Part of a small language model's weights.
Training: 167M tokens, 5085 steps.
Each number is 500 + 25 x the weight over its row's rms, rounded and kept within 0 to 999. Layers, rows and columns count from 0. Numbers have three digits each. The size before them is the row's rms in percent of the matrix's.

# layer 5 MLP up, 1024x256, rms 0.109, rows 164-185, columns 0-63
091:519444469474471553504500487505487505492522479539492524518513499491477509466474490489509471536503523472521499504476496506500554488508506485481486543554497466488492510456503527480493501496545486
100:507507539419514512511482493532499493505533461538541492501519510534471503501458480486503502536505510462512501486556508477466491489505507463507527482505517535507466497503534552485504491497522456
096:530523541474524483502504517479483494510510465523463505484512507463549484495487506497495498473518533515489514499553485492504506509551484483506511537487473525523498522492496527497523501484501507
105:490470503496512526477470501470535526464480455475531538486502517500479524490526531498497440452517498516524519480488487460521491500518441471471492556530512506485473503424493462548498480503481525
096:485525485527471499514532519511511500536525495483483533492490528511497480526477512458490509496507470509464529497499558514475441503507438508498471535520467487525525504520480518476486475498495462
111:511510476510478526466528520504530483478483514518486527483521477466508470502522527528489498519500486467448512484569437478514471498518475511491509517461536463532510515492522525521496547528468514
102:482489499512485472539529532470519464531512458494465444489490476473493531487526549484482503508514533441470473533507500495471497449519467510516483482524535471502489507508524465500516446508523487
093:526510517453495535542518524497499508528498521492446509518460499469508524475518486493490518499493512495455508509494464512519487518555505493477466519535492499485471505484499520472480518479496509
104:544455506498527530474493498482460526495542521465523488491527493507519504493481476458506447503492448485511520516535460499522479515484532488534486476504475538506514454465486490482480508516486480
097:467475502505500521512516546496515489539541486498479505530482555568473522489527525479519473526478451471551505527517467498521530513490518500481513481492489544482511518517490499476507509476517497
106:533470497506510503502515533510481479487548513498486499500515507514467518464524450499542464541485487507458491508517483541486518494495497532479524469493476510504497499526528487522469503493519474
099:553525501503472542493472548550497510534494492459474482506497496523482480473515456508533558531504497521534507538518527510468491476502524465541519523507496455499497485488451520496453527509523458
101:516520481503485492487487528504475540470509503507496535460480499502522518519467476505521501525467556487508493475512480455481498511498503537474518507467518485451484499499476468509473475541468505
092:506506470496494496495480518445520476465485531499483517464513498529504462505501495495540505463471509492478467522534541534466488523518468520523480465553539533494476522501505495491451478501538511
103:454453511505510518505533512518529521493517470507498511508488533490503470553494507504467495491507515522500524511489488454470487479487492557529513506516475489531488456499516504486494532502483487
096:523505523512492523472515494449503506500536473497494496491508509451498489518483490530494499511517500494478502479474429498503537473525457495465530492490502497499490483538500485449523455501477463
109:511532487522518506480468524488479523467506512537495484507489488519504503518511481532499541492478502469512461469479508563516535522462511531535530486520518512528522516495546496516509517509461494
101:517497475509494477516464456516515504492511525517517520460498520511488523536519512526489561523484512501453483488489531496544479510479503500485470492467524504574478493521516521505483500490515471
102:478500506496535526472522483524494504472484499537505482513451467501508521478490485499559499518452514463483493488494491510521496498500499551517478555480517463499509505500499525505498491518542469
099:464498493510556539500502517524471459543513451504499506472521531492525521518487504509516487474489502456512532471473465497520515450493515488522462475533492537509462503489475438474502475517499527
099:533536495517553465479501502472497544498481488493518508535523486496489481455453510488517511494477510486511443482484490496431481524510511512476465473531517494566486518502490525484526444495463462
102:482504503518515493480475476485482474484480468503527477486481527471457515532455462498469470486496519491486510530496505532484532518486525535494482466462479476510466475509508483467559485525495514
# layer 5 MLP down (transposed), 1024x256, rms 0.0186, rows 164-184, columns 0-63
098:505528509492478479472513500489459486490494529515531514482505516502492475500535487502495478519493555507436495490479492501508521507501484549494497474484507497535503469545490506489505466446520521
101:496529559465489492553494489550532517534470509481504446486544502510509552483501512468492486504493514496463488484493519484483493522501528504500470480527525509470488558499526551493482490476486497
097:525466470495503511543468491516500517508486494491480467480501468504495496488501518479522515511481528504448487539500463494521511498446484503481553481483496504497485485530521504502478500511498506
106:492487501478526488511482474503525457532477471483525489512498524508510484510480484467512490511493446520488504518524513511535508492494543494470544523513485495470483489475474474507479488441559497
098:505491449532563462486521494528532485514502503510517496505465484498518476495492501527515514511507498520476541499464573516479519499456499537519521495528485534478518492509472497473474526523501516
107:497511490505583539498502488514527479484546479482476501538521526510477515493477540466486485530504475469511518524503441515555503512491477506506454545450513500503524525504504416520470509497440496
102:542530490467509454449492506459484517519507513548480488527502527479498464520511482497474530577512486492534493498480455540540509492536501518493524513478473507523493458479474519542509444483483473
094:552499502484515476511487502469467599497526536470472526540519523512491489458512467494474539536463522527559472538474478552546467549518463485491464536551476493464492519498551474485522483475503528
101:507499517507483552524477514535464461504517536482510491467498469495521477466468525462496505527501550529500494506509499509449514477531500435525498514480455508494486435484503483477528482508521528
098:524521486498523520531497474571480514488501537447521549480501500487531487472503454532491489502501506458521527456504520472471488489527487477501510532510546494504495438493520485555507472535493532
105:540498469481498514523507493491498485546523489499470505528491472507507478462543528514481480480501452488461516538489528529480519489503497476532538458495510477532483446485534480466512412493481494
098:520486472492492481477535502498507483526509476510505474516461498513505526496503557542510499433503541536509484508476487484522458512481485542500494520464448511482472498537486538483505457486505486
100:532481495499572497514486485505545523490499540477499507493551506518497490495520475493517499502499466532519535491566520518527528517483513502529488506547474498510491500516511508465502531497492482
100:497574500482515450503544525515461463481461519516528503514499481523510494498478519473450514514531478479509496513488519495477479505494503542501496479501493484491453519555478543502442497550490481
097:514467546494479476537469462498503488500481484508486466515517482530471509486471522464468482505490513523500478514475508455525521515469481517462487526467512535538484470470514473469540501493479504
091:518486496453466500474566477493484511532523483497468473528525472523496512500510502467548488489522494480496539510463533469457533519511467491504507488497502514449463517499515541515519492485511524
103:493501571553531513538479507469481507426538478532531549495476486483506557520535489523486532477502516505474507478522499479509494515480484549545507520514561488495502509500537472483551448507486497
092:552508509511502529471504505506533499485516544484510433511514469476506487479491484508468529433476523503488521513498479492511480497487527473479531533581527494525483522542457486536524501489500500
099:496491469495478485477478477503528484505474467516522499508487443481480499533459501484481529485478504509476535547513471475487514510473512480529511490492515489472508520519517503501446514539530476
103:495516490490525480485451509545484515488485466485500517491495520490514539535522458493514465496522510496520498494429449503488524534525473551523497497491498457487477553488449555511493493495563536
111:544474497519512503517488521502543541493472480507471483498499489493529506486495484473499520482516560493535429486476466503482523585489511523509498513490451530502514491508537520504512476521531497